Each number is 500 + 25 x the weight over its row's rms, rounded and kept within 0 to 999. Layers, rows and columns count from 0. Numbers have three digits each. The size before them is the row's rms in percent of the matrix's.

# layer 2 attention output, 384x384, rms 0.0427, rows 0-281, columns 192-239
098:488501450512556500511490489480504548473491482462528527485557477469525521465494492533467488490540499535513450477440514476497486458482480484547460
092:477511471497521488512528481479505490483478477529498486526540482470480492504516511472496512497517509478471521517474502489528485497475482521473446
096:490528507471493510455520486541484513513473466539486469570503449485470541518461525490534534497502520469492502487482535513514474536499500546479458
089:516532483509557511452444498467480494519518512525490504508503484504495472467480506500479549508516485535517487505571519518505477490502530524520495
095:485511502474470474471503497520514499475495486487495511489512510500472502520498471484488496501490523498484501471500508475507526487488482499480510
098:544494505499513494506453464472519503525499454475522518509492523537487488473502499487508520500484496535478454536535503490506497498468453492496511
108:505508496532507533495471514499507529466523554517515508466481499517487531516494474495530481564525491536502525504527501541508469482487515517512468
102:477547544493445505506515508505508516507486498479503458532500469508503493521517501533515521492509495479540541502525476537522535547529530537526495
099:493501557465472475541504538496532519496463456475533516534509515515526502496533537482460518473530468483459503483522436490511492548468491485492533
101:506469487454491501501484514514531495497536462481501500486516528514528480445531543488480493500487505511510498514520494503524486507496492493493530
099:506483508469456448550514513510513521497513541493515504498504506481518543543512503481497432508531488503490546553460478495529509535471456471514472
085:520510486535526470499508476456493519497484487492520489554473508515462496538514482489539493460496515486538475442527501489524498474495473480503503
085:516517458480476481525472509461514532487501512506484484518469496487508483521522500473517500541485488482512546484520461479538466533485509494507515
085:499469482483545525486494479514487498498452499485476486475494483510480463508523503515511489535507529516499460510490502481511491492496499493498484
087:467536487553536512493478492533479490504479484482522505519500531508529494493464543460435477513514477475442522493560493510504532502509552535511475
104:518521499555539524489489519492454485453513546476497521520493508531511514468477458474508522486498506524465495505539514496499531463532512507509493
105:502476535498487476514505529528524503544478460488493519488486543472517468469536527512495514443503485466506486468516501469491494503466465471485540
102:481487493537492510521467486460493523445562540517522444458461516475512490494509516505506498496509521500516512489479481539499503469514509499534478
093:469522527510499510514515532495481516478450488510501495520542433517510505477510519480507535465506509491471516492561475483516456551502493529481487
088:518515503465539501482500465513505503500483469461492543501492485503533474481502481498463525507471510495489472505525507473525539492491520481498545
097:526480517509541501468530518498478515533529506535482495485497493511460507479478476477505515498469500529510480488492510501495492465483508521459473
130:464526509454508532485503513544487475517504455515466465504526473477509460509472512548483519469526516491485488516457520502477466502528527538488493
096:517485508522506503550547495490515518498507487447524541518498492502516505467508490518480481455488505508479501545488484503490525509506502473490500
101:466472460497490520526484461470499475486499535489451447477502460492501492522530506494523494537486540500515487542484495500521513504527528490520513
090:520516514442514537473478483486466488485528506480489495480454495526490499484495508516515524560472518486511486531523486504537478520509537497528526
092:499526501522502496520475531471508497505524512523494497539485477495474467512472487441543504504524475467505513479541505486512517491513473504477471
096:517511483445506470490503495454502509491505462497498514482482516515484549473514518508499483497521483492482471519493483496519446487481471483525526
106:498518507505520520488478533533499468516503498518473487509510509486501538498509497505484487487506521521461491518531513482513486507522499519496535
097:485492518466439497505477482529510476508488549471498468509511509520501497531522488544501442504507480509476487570525476540469474547500493484528546
090:486501558520485542496493511548502474483513492488467491487532543516565531445504472535491512520509487511498488548555493534489512538521549530523555
103:502459496505529495451498518475517487484495469504518545523527511493468554484500463443491530455498494518508477476532521473496483470499508514450484
087:479494490538537531515503485494464480464485508499489470517508478521500467473505458528517489488520521519467521516492490510473515465494539519494488
105:492516476528472512492468482488504483507502504529463479470511495485527497504524477504486494502489481467457520502521527490484498502500494504508503
096:487491493537527543542486486480528472489493491466505481518528490507542513493489512536476535480548449442513505490510501510469522467519512500500477
106:511489509546519506489484521497507467515529523499488510495465510479491491469476498488479471506490459508497555479498509495494524488517494507492515
091:504502525491474488507522566496537508507506474484530543506515494521499510484513544478503533459517455518502502455501496524508504515494503495485497
102:485527512462558552474482488514520434502509477474489532490529509507517520450485527491466531500503494523461460525568515545475486487545536532492501
178:487491495493492484499523541539534504508470493524495526490515498480470479505476507523470486501500469507507540495483527514519510503516474487500509
094:493503501475480526471510468484486468510500511507475478463528499498519485470514477508500519531483504491448485510500485547465516501521545533481508
098:466524436533488521465497494484464508437523511512482488488517466493463475512462464500539507525479499512513524489476531490478527445541512537485454
096:543503473517504490484460501464487504479540472545509501488476464524466523486493479530513504491491501533504507524504487472489473480500493510473500
114:515488535479517513493510471517518493532514466510514503527489501524501479485475506510495490461498482494502472511490508502468521493479475504462489
096:488463505513533481500532489481519560546518498516519527496506495491491496465519467474504528481508546529508457504493493508475505467456493501483454
095:532530509508509490494516467479481530483503494477509504519493480501505552508527468491525509549494508521521500505461494502526494513469486502528482
097:501485497491481484498497507507485487481473476479506496494517538501541534506490510518476502490539502475462506494455482507485489527483488497494525
098:517521501500544479474453465473518525493514484501542488502463533507484501512473486491454519517498483533508531439522499486501484461485478474514488
107:527520492493524513536494518480496526459513499482526471483488491522550475503471500528525514526510475527518485537494478536511490504524520498550473
105:493531558490510492494546505501525491543455503515501497550467485482476491509494485505473503463472491477497553478542496465509504492497483504479511
091:531512522504501468522468534493524503512520512442528524532481564513542497496528518475485482513523475509477495499550495504499527504492490472511540
097:495503488488528528469473442490486512494502484469496468524507490511507458507496537482526535511521551511518446495507521515511509497499509534474447
104:481544535508509510463493493532509455533486498525464451571509490495475491521471519507495552478488497434500505464547519483491513496531491540470465
096:518491510527470464537492474459498528499478519479507481502456485464476502538514508514523440539479500488535518520468465474518525530502490465542519
102:480548525497492547479503537501476462486492505559468468519503467502503453501489525507536539493531511446490530508566478510493467520517529550477501
109:534476486507503471509496473452510523498498574507493484476456512505444513527547479464545471572477507545555504488475501501536493484465464467530474
100:462507452549526542513524493485466473446503494542484486496554419516514480474468484524521518478545524463559538499462507484455480484529492541473437
103:452562524490498540499496528501490468458548490532474486507525471467497506498465473504540512529522519502524544500496545487469478482554523560516504
088:514491484524432470482534528456490539458463530529471491474467463524482501485513507483523500456484512476525541462509481467530481533480480477498488
082:481483519484520486476477470540477514530540501522478482512491539508501518494495438468494512523485533515505502506537513504494503537506515511500500
083:492522545476472517495479498504503489507488500501477494553461468502506469522477457480534516515490508471513519493528468528469540501494498508474511
108:448560522479495537506492468514492475458531490553466436510513455472520460539474495511541543482510512447505538490515514493459438490523556559505462
095:527443463494469501445490454523500492516501463469523507516519550570478544502547525481487513481498472525517461474480486522498526468475473479463520
094:493545492479479516495476498484490466496471516488502482487508483500517490528483514503494491507519493529500514537518511510494496505529497528517466
090:489516488464470511529493533496501489502490504476469510531522504505501472477507527507523467502503480484485481505488500503518562522526491524483521
092:457497478494516551480482493506498479473488488529468474455548472509534502470498520543515516465538474503472493529489513517427454484509551542490475
094:454531504498483530538519487523508491494489510543474454479519476464544510536481482540511470506512504494450526530471513548452471531511564536539481
102:464523502460515552482492469514474469458509503490481472514523460501510488480460506518538501484514528491477495500503509506486451522543512562499480
102:494484481530533528511491479487504533515502478481471520491522483495523485517505495528475464482517473486467481507437517488446530463465533512515482
100:525493479477489474498485503504532512498502485432543538491479516518501499494491517501461515508501526535488479458507508506521530451513471446509523
095:464533477496495515530501514493518490507493518537477474501541478481491510511501531520491537485530493463455531523529523489503464492525539522558488
105:521477499506475490495461483512516491469505510465495534476466545493501511505519485466492464577468513530492533518541503491538547533527530465533544
094:516492491491499497506502488490496479499511471501483503493474495515491493500486524455482511525451487492490523479519477460506481520507477516433536
103:489501546454510492539563535507502533527486471497490501517482492490499475488553483486517512483501492488493496487498485482488476526462501525484459
097:524476510530480471514525497478508539501474500501526508529476520535505492511538508525514474474486476503494525525485484476519490509439471436507484
114:477498465494488517502517489502464499495488485516509459491534482482513531485488505528495484468551509478444453520438517517470459480515523515507475
099:499536504503498504557515523497505475488467510523484523452506467494517505487534482502467503516468506530468507531521488484487474500508507484525519
093:507483508447511485478523475521526499539461496500483485507506519502484502500523513506460514478509521493463480486547501525507461501477473492466478
099:545426493494507470462511486528497522504535462514493531511504512511479529456493481489518500481490533527556459514475536507496499526473479483479498
109:476503486524523536494486508501469492528518486518476476491529486510485490512452497509510525476527492482484485483485511509452456482503531537479472
098:530480535491512474487532438515503530558504522496511483504468495502490526563504470484494508479475508456549501461479500455487523473462464466515475
097:506480501489489447484538509511496528546481497504488487513521520521466559499540472495517487497489531530496456517476503494507498544484495472508540
113:560463476497509439528526566496535561535525470493532538484444524487487494429540507466523470504476496497511494488463530497527523516458458472480499
103:524472504518540462527494515511501526533484494517498480509507500491498506488525489485504466472518475510492465510498540479495472515468491482504465
083:502517474510478499544535487481463516512482547502500452496522463491467518500497517466521501532515513471469531522495485519525537531484522528534460
101:503546555465447483515511545494477508488479491534502470542465499496508506524507528516514480452502456448476530493536448489524476569489489525511504
092:502506517527503499484521532516524476517513472530503488499479480516491490505483510515497510451432500520515537504528516479504488475500455498467513
101:489509472522470522468482505474438502460539537533487457519492483480498539474459479506553484467516493489514534506476530486521463537531502523535489
093:520502485480521474481520498466486542460554511479539504489455496524469491511483461458536492537494518528493494493464485516510509464480504495481459
108:488562485492526534425487489489443475477494494515508462549508474483486522523438507526524536465526510479517513485494525478475447476554515554517459
088:491533539505499530488506481495506502526472503498496490453492507511527436504499516543502533532493512505526479518521493492472494509533542504521491
098:486510465468502504523470484463526512470508500516504523495513484502487523510517511456494493535500478491504525497513495475537473511502470493521501
094:528454531479468442532541509521539535495488478460505534484491543506489535475568473481484446533484444508477519475475487479567529529459477428521539
091:496514511511513515474481506496505500522551473543481509512532511518503486518477508483508563505498524494487495533535510523498467547480503530456484
099:542495524518480479537516528461531522512506504502448520504461477509476466476534496495489477433474460471515533505511465418501528486443460464475510
091:509503481485487499551497510460499494528526489525490458503489477518477509495482537502512483466524498488474504544493483490475472515473459528465479
101:496530509578532537525499492461479481491543518541498481484487465482540428462509499526514514454517468461520526522543507461474490464507505507510462
097:535480501517498473475514488476486522478505466493539556483452520518455508508497469482511505471455510516532475437494485474522521479488457471470504
147:480528532470500516503496477555510456506474485521459482517537506474504498559463487532489483504500495491500501533486507501479502506520495530502506
091:556483498460459452501546488476500540539482506507504500552475483566446472545497466484536498490436517532533530517498475482528504566440460455485500
108:493494503479524526481506495505513499520516477488522502538509516513508513506503520507472535479540501516511462515498512516494497493513495517479486
111:502520518504537501546475500519503500503553494492492519544523499501554474489501492505537533503543493480506503501512491477482484507503513528496481
104:456510512503465536513506465523498465480502538527445480479527459484522497505520496531472487518487498485507532497472480520466530499508510524487514
084:507511540501488514500473480500476462488515518494485488477507551508532487481479494507486519536488518508456497504518480507494493501518532507541549
108:480491439524529529499457491485479478473536497529478513447506490499521511457455499517521524512516516540500465526487530513493489500562551499533506
082:522453484520545509494514504489472513523520516484471484456519489534510482475523490516489480516498557557496444491494500522491487449447524508497498
100:452519478496442524499484482514502456464529491542435460524535467487505488513518499475523449533494500455469502514473497504520536522528527533495547
084:481467491532491533488500483483497477498553513535475455506527528479503546451495499493503484504498490482447492496484517511482497511505537520501490
101:522506499491546512474486490500473501502509493514503480492500521481495501514456490504507495506510503496502516515524505483488498476504537516515481
091:500460460476495482538496482496522531489494511487487499441495508490503478498526504515522465528490494533518503513442512505525480505474511453538507
113:504481495508499469503517515522504526510526466541499545510520500488489512495500495505483491477472501519473510488487503489500497508470478490477496
105:464517515514488532490504482487507486514484502558482462512505475486497487493492514527495510497517469481462485508485526543475487534516530525528475
109:488491485458497523492551509477499536484469499499510485499515453497496524491491517517506541497517472501502528482489504531507475502498488486509469
085:461534536521477506481529499519475478484424499530481540527492439505502480495499502521508511474485489461480542499524490478504489526498500540480536
095:496477490473483524487506484475461500471505530468474495474492484529507518490543473522546487512493509484488499543521475492517492511487528455548496
097:465529531499523529467506528548503477574517483503508456515537499495513457489483513500490539476517523488507489472535528517468479500503530540485493
089:517476525534482507503529516563522463523512520509459510466471537497510463475487495542462487519477485487445534550525513523450554497498537509504521
102:500533528469512537521504475508491454493468467471460521479502489525553476488491532513466521503451495479475503547541482483503499539520548512505562
116:495517471514519514486473529492472506504520529525542490514521491477491552529485519483497501531537507532517506515500534509509470485541490523541492
090:540498498492472486526527526509530543448539498480506521463471529519508534502503512520494460475511504531489490506479526530504526496488501479517470
106:503475511515524477542501507499561541549549497495534516482464522501476491528510498461500488478515498499541506472491482489466467472466494487457506
091:512486484488534467508586519463557522569501488514511517508460486488466495488491492479483507468467510502497470490518494527522505475496476485468493
104:529473510473463477520509551504539517502500492516500527491486507508460516477536517499498456483491490501515498498509526497541471521479449462501530
098:523491499500468481506512535490500541468532496488495532476476514516508514462521491473509475479476542502481510496489484478526501487488496487498526
096:495501500507507508477501510511473474510544515508487466507496532503506523532478515469497511533528510470494504488480495508481508495524523557470471
111:503479485473494517442480495501430518488495502469495508515485497528505519498463500492517508500506512538498482512484476498518489466530540491510527
090:484480525487515490521479523537534513538484526512495523452512532485534479513485480504461503550503475510517506496532486536485528520503534479521502
100:506518449500492544503480481468454480497513518506475457470487484512494437516496541495503503511482516473533507502490505498502495467531507509518497
112:516463492496519509458495507509507513490500470500488533487515502508471485500498510517487492467523513569540492485484524486500483471478456514461477
085:505535558514525538515494487465435516503447508525503500501464454496503464472464447505537500524467485499513505492524497479492486508521495521518515
092:527481487503551512481478505496519490510496463491496516501525519469484497472467481467486520508524447537520490468497563521497503489518477501478503
093:522508525495512486497473467496523522529513526502554507500456495492519487489530550528504502500495490525502485508519472516497480509486497479536478
093:504556535446527550521492519530502460494484480484504505531503494501531516503452523514452558505534506487471503499553477526491493503552502535513506
096:515488519474503499487504563507506483537507466515506545522511517514507507454497554487485549458540499475467511505526499484522522503487502509468498
113:547471495454490461482518505477507514525506479490500513521454522500454505502513454450488513517469517522486459467519483475526517481493477474446514
095:487530486460497515480454488476461460511443490493500502494515491493479472519452482514484563497497524488427481498533485481475502519513571519487475
097:453526467476502514503492495479511500455510490539454478515520478470498508549474479540506491503542512476482493489446504512480500458518532518500474
088:513493532471504492481505493503531488490496483493487521493495524493499541486544470491480503560457483518530499496495506529522505506474466493514527
103:496503470519503468539497514481541505507487507494528476530498489494456512527548513472484497522489499511470503477504527474503522474484465495493467
101:464546481502473544507502469509472476485525512515487458529515485507500472534479527489525524469524467423475548481536493481484506486524503517483492
109:474528532525524549462493479482496493487520496497495478505516490520490511486470490509488540487539525488472472449545506527435488471499531561470457
092:520471521451483470489510489535533516524499503476543511473455545502486529503507503475508481556476500483498481489494490520526515523503507457512569
086:501493521517496508498553514472483494514480548472489524444485480514481492447531501492505511535463498510495534498490494499510563475491492486513511
090:523496492508507491439513504491496454483544502519495511477526515506495489451501515489500496495501528534503479530487541534501503452510498503499489
097:473506478508508525475534535514460502498488511502511494443506480488478451508471485512514489486518503520492483497480519518468497432543529503504474
099:517507505538521490494509487480498532537490511509518496492510506475496486486497533514501489508511501517501523478506507477517473489461491489550507
092:510510510517515477446538492524496511541512477475492509519533493527493518488487498499487508467449550516486467522492493508499511518474481519465499
089:487505459485518514530466500495498515481496535517470486476480458487495500513528520509521502566503481522563523465512495523511467508501506509510476
097:468513494485520546429479490503464470493518462506494472531538483519488521479468474489489550525528521492457486488512483566447465516532533592453469
091:530495493466518492466491487487500532502496480448545534557495530565486511517487512472509533513492544511500465496514484519555515479477486484470474
093:500486515476485459527532534498526537497504523476508539478503519482506505460519521492484468490488503503466532539463491506530532520494500474545537
094:489499498544524497509541487502544514494492487517491517484506465468487459478496488521481511465448513474521526487500514501474493467493505495481506
087:504487515457429479545539510523495480482462480467479488541515534494496526500507490524496508472490510444422530484481447531541515567493511495480540
111:538485448497505471499503459493520551531472470463535494517493507548484505519514503506490494489469495526477466524467517520532508503460464455520461
089:482558499453472559491487487482477488453497550485496462496488456504524503522462515502501490523498528486470518566544499475513509483526510527537487
096:500498492467480509507500465522501486509461478502485485465542486529530489486522520527497483505498482480467514531474476508489484529498484491492536
094:486500471507478480495477519495544542530535483523471499527488507484505457516478537506522488458493490465501506551433499479509518514468472464524463
099:512502547488508515505507509526537481489509485529507533508488535497503466479486512446487476490466484475449495492518525501515530522484497492497509
099:480508470472495489482465481472478534511465487499488482526512469502493492536517513473547501503481538492509500500523507490557499501521506497518479
095:492504533490499490497494475501497501489495520487493502514493551499488530532541466465544507527507487475509467473527493468541534516501526470515559
095:497539509520494484479501460495510520454479472477523513542500495519486511511498469489500494487464501483520489467519491514511503485500482494490492
097:525477456478481506497479476495515490454479505475505481476521522502513520548525487509444494525474484519488493530481523497526508458500511480528518
098:486511465495503502480518518496471500504491513487509490514488500460474510508488535452468458508495503511485515486526513502524499490532505507498501
101:525489498513479465536515491481541546492499521496546509511486493527497516485527539521499499470522479496518522476468457490511484492435458456542467
101:505517484491539524481505441465480504512480503470527480508488506484513503504465520518475528519509521503485448483493491529475494481514513520516489
109:528504492495485471499515551504509497515488492534542493532499492482449512502498503510493481452505500516495521465522497510517457513491449487490540
089:498496469472502490489539507486494508483463458477494540490513527500475540430520516470488443526496477545448481493471516509555507501487487512493497
098:494509463510482477504503497494512497527514511527488482521502511485472486521517500498520519477513482464538542466493508468495506459503479504462499
104:511477522475496475480524477526518499532495473537512497490497526472502554502503478491498471529493511503444442533502534488467467545468491519484491
113:515526539514516485465512502490485493485508510503493508543490505546484472470488435458505530475466500501498524479549490512513506478494482490478487
094:475493530457489553472504502556519449509522492524457487507510500495493482499485494513516509486529492461487466513514497518454449532543518548445544
100:497489513513532515469498517497504500542516471549490508486466514475474460496490483463526521518480481488508511466540524488496475489517516507472489
118:467550503500512532500499474489453465486515503565476452540536480474489515520460458510530522469500483461475541475509531513488491502538537562511458
102:538465480465482489520488477503500484496551510504479472498468503530507490489509484502532494512466473464487505518497487495515498512490529477519509
094:430544525455492526473523520538504449506485458571453470519549467445487489512462476474483522491501500490465524481506507502474484510520527576442481
099:516487499512511503492531503514485496525485496477482489510523527495498494512487487470496464519476544498475494534495519496505530487492500505486496
112:496490477508487498487499559533512492505536522485501499477494505500498493478516539498494496463503527484492496492528495525474472489523520521481509
091:497515451525511500513484528482507520471523495530484544476488461498502478471481480503500485511492453514512541512476530495490504493527483496544500
096:519489528476529519428541481503486463515516502499489525542478481492450507468501491478493516517464528524481470496539516502493535462510517520448498
102:489533526508512520517513488527525489497480488482497495544527492490527504525512538504458514498510517512512465501487509501510477488504482514505505
098:510540486502498520496493500478491520485503492487509521522496511479511518495495537502490497459531494511493514516467505473485504462505486493499486
096:475499499512491500504496516513499495497464512483494517499471510493535495503501453522484513497487504474504482511551494491480559518518522493507528
108:539446503552531441485490522533499509546487538520510522495468550492497498480541500488482479502488480512504472480531528510518517489486501463489536
089:487507482543449488516530525516527526514479528502532483406518527502505455475530530541492486504494510532485487491503502554492494512491527525546490
106:508488513499497505468541484506452474517519514536458467539500493523473461511478499498537493425464500477521506529471494456495486481505466504462498
096:490494487509519530475495493526485467481501500482487479519551504501531503515499482536480513536515506545513482506490503527482472493495507540513474
107:496533487519498545474515516539505472475530483517494483511518492503487526504439484492473524461486505498482522513506542509499483482557512563491497
099:480505494542522534488490500490487501525521500514478517491535493507526501482489505539520522509511503503501468535491527523481486490501532512543521
094:489545517486524518487522406481453503518452496480507490525508463489472532536490487535544493490504519495496468541454489442446455494488519538521459
100:496503565470508532440505491559473447543494475506486488532501530516488501514465470485480512476481486490515467484540486506465481515519469546432545
093:510503512484499509542516503482500504519484532475481513514497513495512494507507501451500489468481530447483524511506464446536526513496487465485523
100:524498511457474490489474507479484476471492510489501506517497489518490496543483484485515467484480495532552507505488506466532524488522477484510514
095:498544480495496513506474503485532523488514492517506479495494504500512491470510500547497511523482491524438496512508500531496471515491519516518475
096:491502476524485518499519516505499482482528546532462476450521450523504508519481486527511526504511523491495511511483525555468483480525547529513457
107:460552477513508553457488474484440466439504529538462450496507442479506496522485509545552525475518528450510499512484522448497445493572548556539471
101:537490516500511448516502556509518543507475519478569541501462512496476530523508489504482501494512478535516467443480494482516498463475450454518509
094:492515511531483513524524488499529488505542520476482498475486500502527456487483484506533493537470503478506512528524478499507568538524507492538534
097:515511489497462472550503541486534536492469528518486525480460485497508472500512532497519491507468470496518570501530467471540503526515507483535516
099:519480507523521496494494466500461513493524518493511485534496492533498525501500478482537515523489528532552454507478511533533483486494510497512476
085:500497461490506505490470487505481542503478510536508487476488474497518500515489525570492507521529502542498518488487496533491443485481511482534458
100:463492449469485531501512481504433475505459490523461473513544470496527514502481530489479495484500502478483508509503497487512467517540520526502502
101:497499498505479486539501512492536523453524512502521500499476492495512521508493470501516482495495510508512502479481496483492521486498494471516492
125:464522428524504569503453457464445490457530548512459475483541455503502495535486518518552526529531505495544505528491521476491469470539523521550479
095:515497507480496516521495504516487473509519514466491485453462500480534459487489518531490486498463510477509520516525498502508496494571519475517559
106:506514501487457479533515510493511529545465520485528520492492497510536483508510543507485498489511478503518549516521472502536487560471479479519496
096:471513524535496501510462496493497510484486533500489482511518508482541516507514507470482496524528492500480498505518478518490498566488551526526491
093:503521456459487519451471474477470507484536511488478491483499502493506541505469461506514516574505516524491513519470529558496499513522547522519494
087:548446455529494465501477507494501530497519487515516521490487508496475503500512505508509503527481510508510518484504536491545506484479513468518530
097:489479557510522491502454442506518481543455507482492498523491525503525480541540471504471511478491485431501500492532499459460510501467510464484503
103:539496486502529510499516521491465488490495515506498515497469523528481535512504505476484493510458483529537524471502497486519489460514474482488527
092:483525497484501510528526524499522499495473481474536502499552475499522530530509537527463536448541510507486446478448464530469486482499485503490480
099:444541506506481574493499519488472436486494502567458454463525443469505474495470515548529565526513475454507537490507522486432451499563540576503495
093:519493510505471456508517539492503531526503496493515533518491524514500510463526500532478481471468501507448480499497503518507526535465498462525544
086:482492481471489533515506474486490488487563533492470427495532441492491514522498500506527501531498522488527469515451487543447469485503522535509460
084:504460462486483491511475498495493486470577538523481483516503510492481523508502481500537506474487480504550556500498513492513473482523500482503537
078:539531522506509474541505484461494507486511536485545483482449523506483485546510447505517542555462528526546505426506477486494526491484500486509487
091:545454472481472464534517506511518557499482531452528550439476535493514522522547487496491454553478476524506510513489498490537498521460460425537541
103:500482481513484499477515481520496487533515506535509447486509508471477516510510496521507489506514505464499487499489515547443509507498497544500456
090:524501523485504496470514467514492515540485511475527476503481510519493522543490456531479541511451567520491460529482453525458490484454485481482502
096:497510505474511494543547502493531554497493509468510525456500518471513511486487468507499483524480523505496508501505513475500518507482516474543504
094:476483528481509519482524531501478490488471480501491490504499480496501508512486504457517518495475513473495475469490490506497524492521507510478492
093:527496495500474492506500501521539533500521497478533512472484540509535504482493515532476495507498490534485492497482494522489511511494516486550520
105:520533483534529468560475482462515531513484509476591500518480489509519466525523544500491517520513488491478510499520489473506494506445468476529466
091:501492533505477483495511504499514512541500499500468517499516489500512486487545515537507550508448534528542482525519487513518502537474491494499521
094:513468506507502508474505483511495498525505515494499516484497545529484509494493442519504490485481524536502488523473523498477548471478511489488507
309:499517520490527474504524537547532517489486477524521523502507532436480529528491473486497462512496482506494525519472560472513497523509469494546495
091:487461507481478479539545531498522528500465521494475524481469484485456503484553484472509481515453528502492492483505469480530537497493480460508554
091:501468458489534470455471485497478517518523482538505497515512511511461524551510515491543491502540515530532435520445511514500451513474525498460464
105:476542506522533527507492492529471464548491500460518508529536518522527514491464521490443481515544506515454480504530520491482501478533512519532499
103:498526504470456511487530481497502487469533499550460476476494470500478489497492478515506507532457515492493508509500513513498496528516489536510532
137:506502469524487499492494493468478511477492527492504481499494501513502534504498497470515479512479503520510518538479528491538514526515495489529478
094:544522502497499478505530469464478529515517486526515511515461493495496513483506521487532515476476502479491516490519484458529494519462468499487515
083:523496484464510511500493511488474503485496510464543531494470489508502550511482497463448525544523514558498503476525486497505484506509509492504518
106:526480481500486441554537525466507578492505506472545509493472477496483508469509479491486504505511497529526540465466451501515490493458449462491456
081:531474518463507465531517485506517488509473468472496544517501520514526536490528496531474517506508497484470468503504471516489485512465489457487518
100:502523505494482513502486517510520472495533526500494484492499511506513483511486513494547537524478498506481506528516512524487485477537529499493526
094:458561523505500550502490524486478502492523488519465497482519477465564461488476514510514508499527494497511498527500515451480496495528528565527490
090:522467473473515481501467448489497497510481523479474515495504526496511493497507514487479474488488512507467492518485496498506510499491527473473517
106:480517467512490509529479501482471495495469508499489457519532477522507504549483502478494540491517516473474521494514474502503495518500500507497518
113:506517528503500496507496514504484509505502514505524481490475476491509513511474449511510496538457545549485483510478495521495492498527507499527489
096:496514470507516553493469499471463471456475510492492502460496446497477479507469487532490514538513485551520525508495508519473478470545515516533492
105:483554470514520575447500490508479478427553514509490499479544509497493517458478478496509534522484524533469488529534526546468486456550544571502498
092:477504488471490521431535458513451464481470499494452492527490498500457495528470515476511481486450544499491524474508490480502510469534497530443494
094:518517555500487493497518507516512494494504517491519474531501501500501486500520530492507484494476525492532517509533493493497475547479465511525495
132:527480509518532466497518502485521538493473484477538556509496535504472512486534495491472502467502484521520501432477489485518555453457451456499533
093:483515488515536508517488496499539492511510536499528470531531473484507516517516529513474519533538462478511497533544525495489474490506491514541494
097:502484482510489490505503487460509502474470470509506498497499491499474489483497540482490491468517459488516496443488498504508519479477458476499453
092:492469514520462504532527537522527480510522524529488480450482483474509457475507531494477461538500477486499529494516523546512512470528504502530532
106:545490513482507470521498474502475508518464513511520494508446518523477495523497463501499466522489511522515471502509477473500491510476463448491539
090:517531509501484480504474526513497509515499511459532520457497528538537478512494509523470486492518483515483456508507520493493551490530515474544539
093:524502530501499442522504523501550538505479501494511535531459498524482474525545510482508502531488460497531569456527456466527507529448480489475510
096:481535496491500547502497541501509491435491497488476515467550475513508489457500517526522487527515482539514465517481534512469522498534529529521483
094:478501488543507516541499491490465500504502504494519474480525464511539501513524506527466482497555480463466489513496482509484502497479498508531492
085:473519537528485525521510490481503455474477503487489481483525521491528471475493469492491541471467512473485522480571460512469527474519509508473553
094:496505470478477482473485492501515483476508519501504512511487464495480529532518474493523516513454511495496535530510517487540499498502492498503514
096:488517515522507515523523508522503491469517517496515511495505526477524510521486509537495529514509518506452477506482512543458493493528538539492456
138:507506523510540534480474459536485454496481483490504504515513542505530526544468504516484496528523533522509449491527509526480526490516503515497504
084:494490479524511511548478470493501506495531529536486504487483457493502504481502512493525461512461497490543555534499521445545455523505477489521523
093:470545514475471506549512530527522531491503474530501445518487494481531462517499511486494504501533499458468517480503494487477473536471468521484445
092:524467427499485550504496500472505469445542507495445510458494503489470516445531512517478481521475486521515538523489535534498511464544503494507535
101:499460470500514477482487474521523523482494477506531510503506543507488523491511482465517451508503481511509484511475541519521473499485470470495498
092:514485479488460478533497495532469479480457503457492494454499504504514502524522492504493480503494516486492501522504467504540536535496510471535500
088:511472490467456462480523485516477506511504490514512485546494499542462476538492463478528478480492530495524482508434478495519508481482478470447460
085:530503498521492473486487532510516562469510534491531560487463486504525473471498528482525497473489510505551541493505506427535519492509505455525519
108:460524517485486526494488460511456474515467513518482472525489488499491503520510490526507488487505483459486470517476487512493516536529524508525511
105:486504492490519525508504485492473465470504515518476483518545486501508518492486514531491496492521463496475516530472522524492495486501498528510489
102:517446533469523470446526483518506517527501479498522529506502545489495515488506474525505490466519553506498468481471484493471486478449496491469485
100:472569506486506539481506484500452453491518515554449460500528434498506514493478528521504528474529528449477486530532487528478461506544545566500488
086:509502453510499493467515488480530496499536458524522480487478509500446508493531525501465520453506481514533488484501542517505465460507466526465476
104:532492502511479524493532539512526496482542520500465514465481504544523465448472481486479511506459504522491550535545479497502508475510513511477525
096:512491513476498478532559485522521544502515494473538493503508543481503519498531499504466500477489537486485479466445492521486533464488474495496469
088:511482488523508481516478516489469498523477470501500522492517531487483544519512521474490509525499502528467447503492505494491526502474510496501503
092:483502479532529491519475491518517490502478498521498450519500494482476501519501508528516486495512504505499515525490532477495482479518491472495477
090:518485506487535482533514467496531499516488482529495517485494490480483467486525518467474476498499458485504494469489509497520543495464497478501491
097:508524508503510487490529493483495512505457505488508519480490468493494476488496485473498503540477496524528499441494487495527540496495482499506478
107:494539499503493533499470485484527470455552553514489473493525486495524505514499506541519498538508496545498501541522524511479503483532509521550502
110:487515544513518522520497484529502477516466501514524464523543481510514525520500510541483494513539490505485454458496500543468500507494514531515476
113:439574491483486535472500510537461460492495517539463449488549457458517513529475485522451521511502516476443550521518511536466467501550554560530488
106:469486427491499545504490452496462510463451536486496478449534453477508491502539515529484475538508551553489472515449496537490503468512526498540470
099:505470510483493479500528499541546496545494501509503508504525509484481509511509472502444475501480507513529490543465517495498514515477467469461519
088:503464507556524532489509514485453503477534505490514488481539517528514485497490499516526499492556509526495464505497537522483485475515527521520503
089:494502515485496511494484464527508508479534506499481503487522530485528503475494468494496431537465477538482516552487510512518524515508530506519512
097:509465462521507486505500529497507541504546471506527486472513539532476514504499478499517498511521501545513482497465527535498484465476504518470468
091:486523495454506505471534482517507546505514455512479484514528489515492504503468497546506542464507506487512484462476488482483446493490524527493467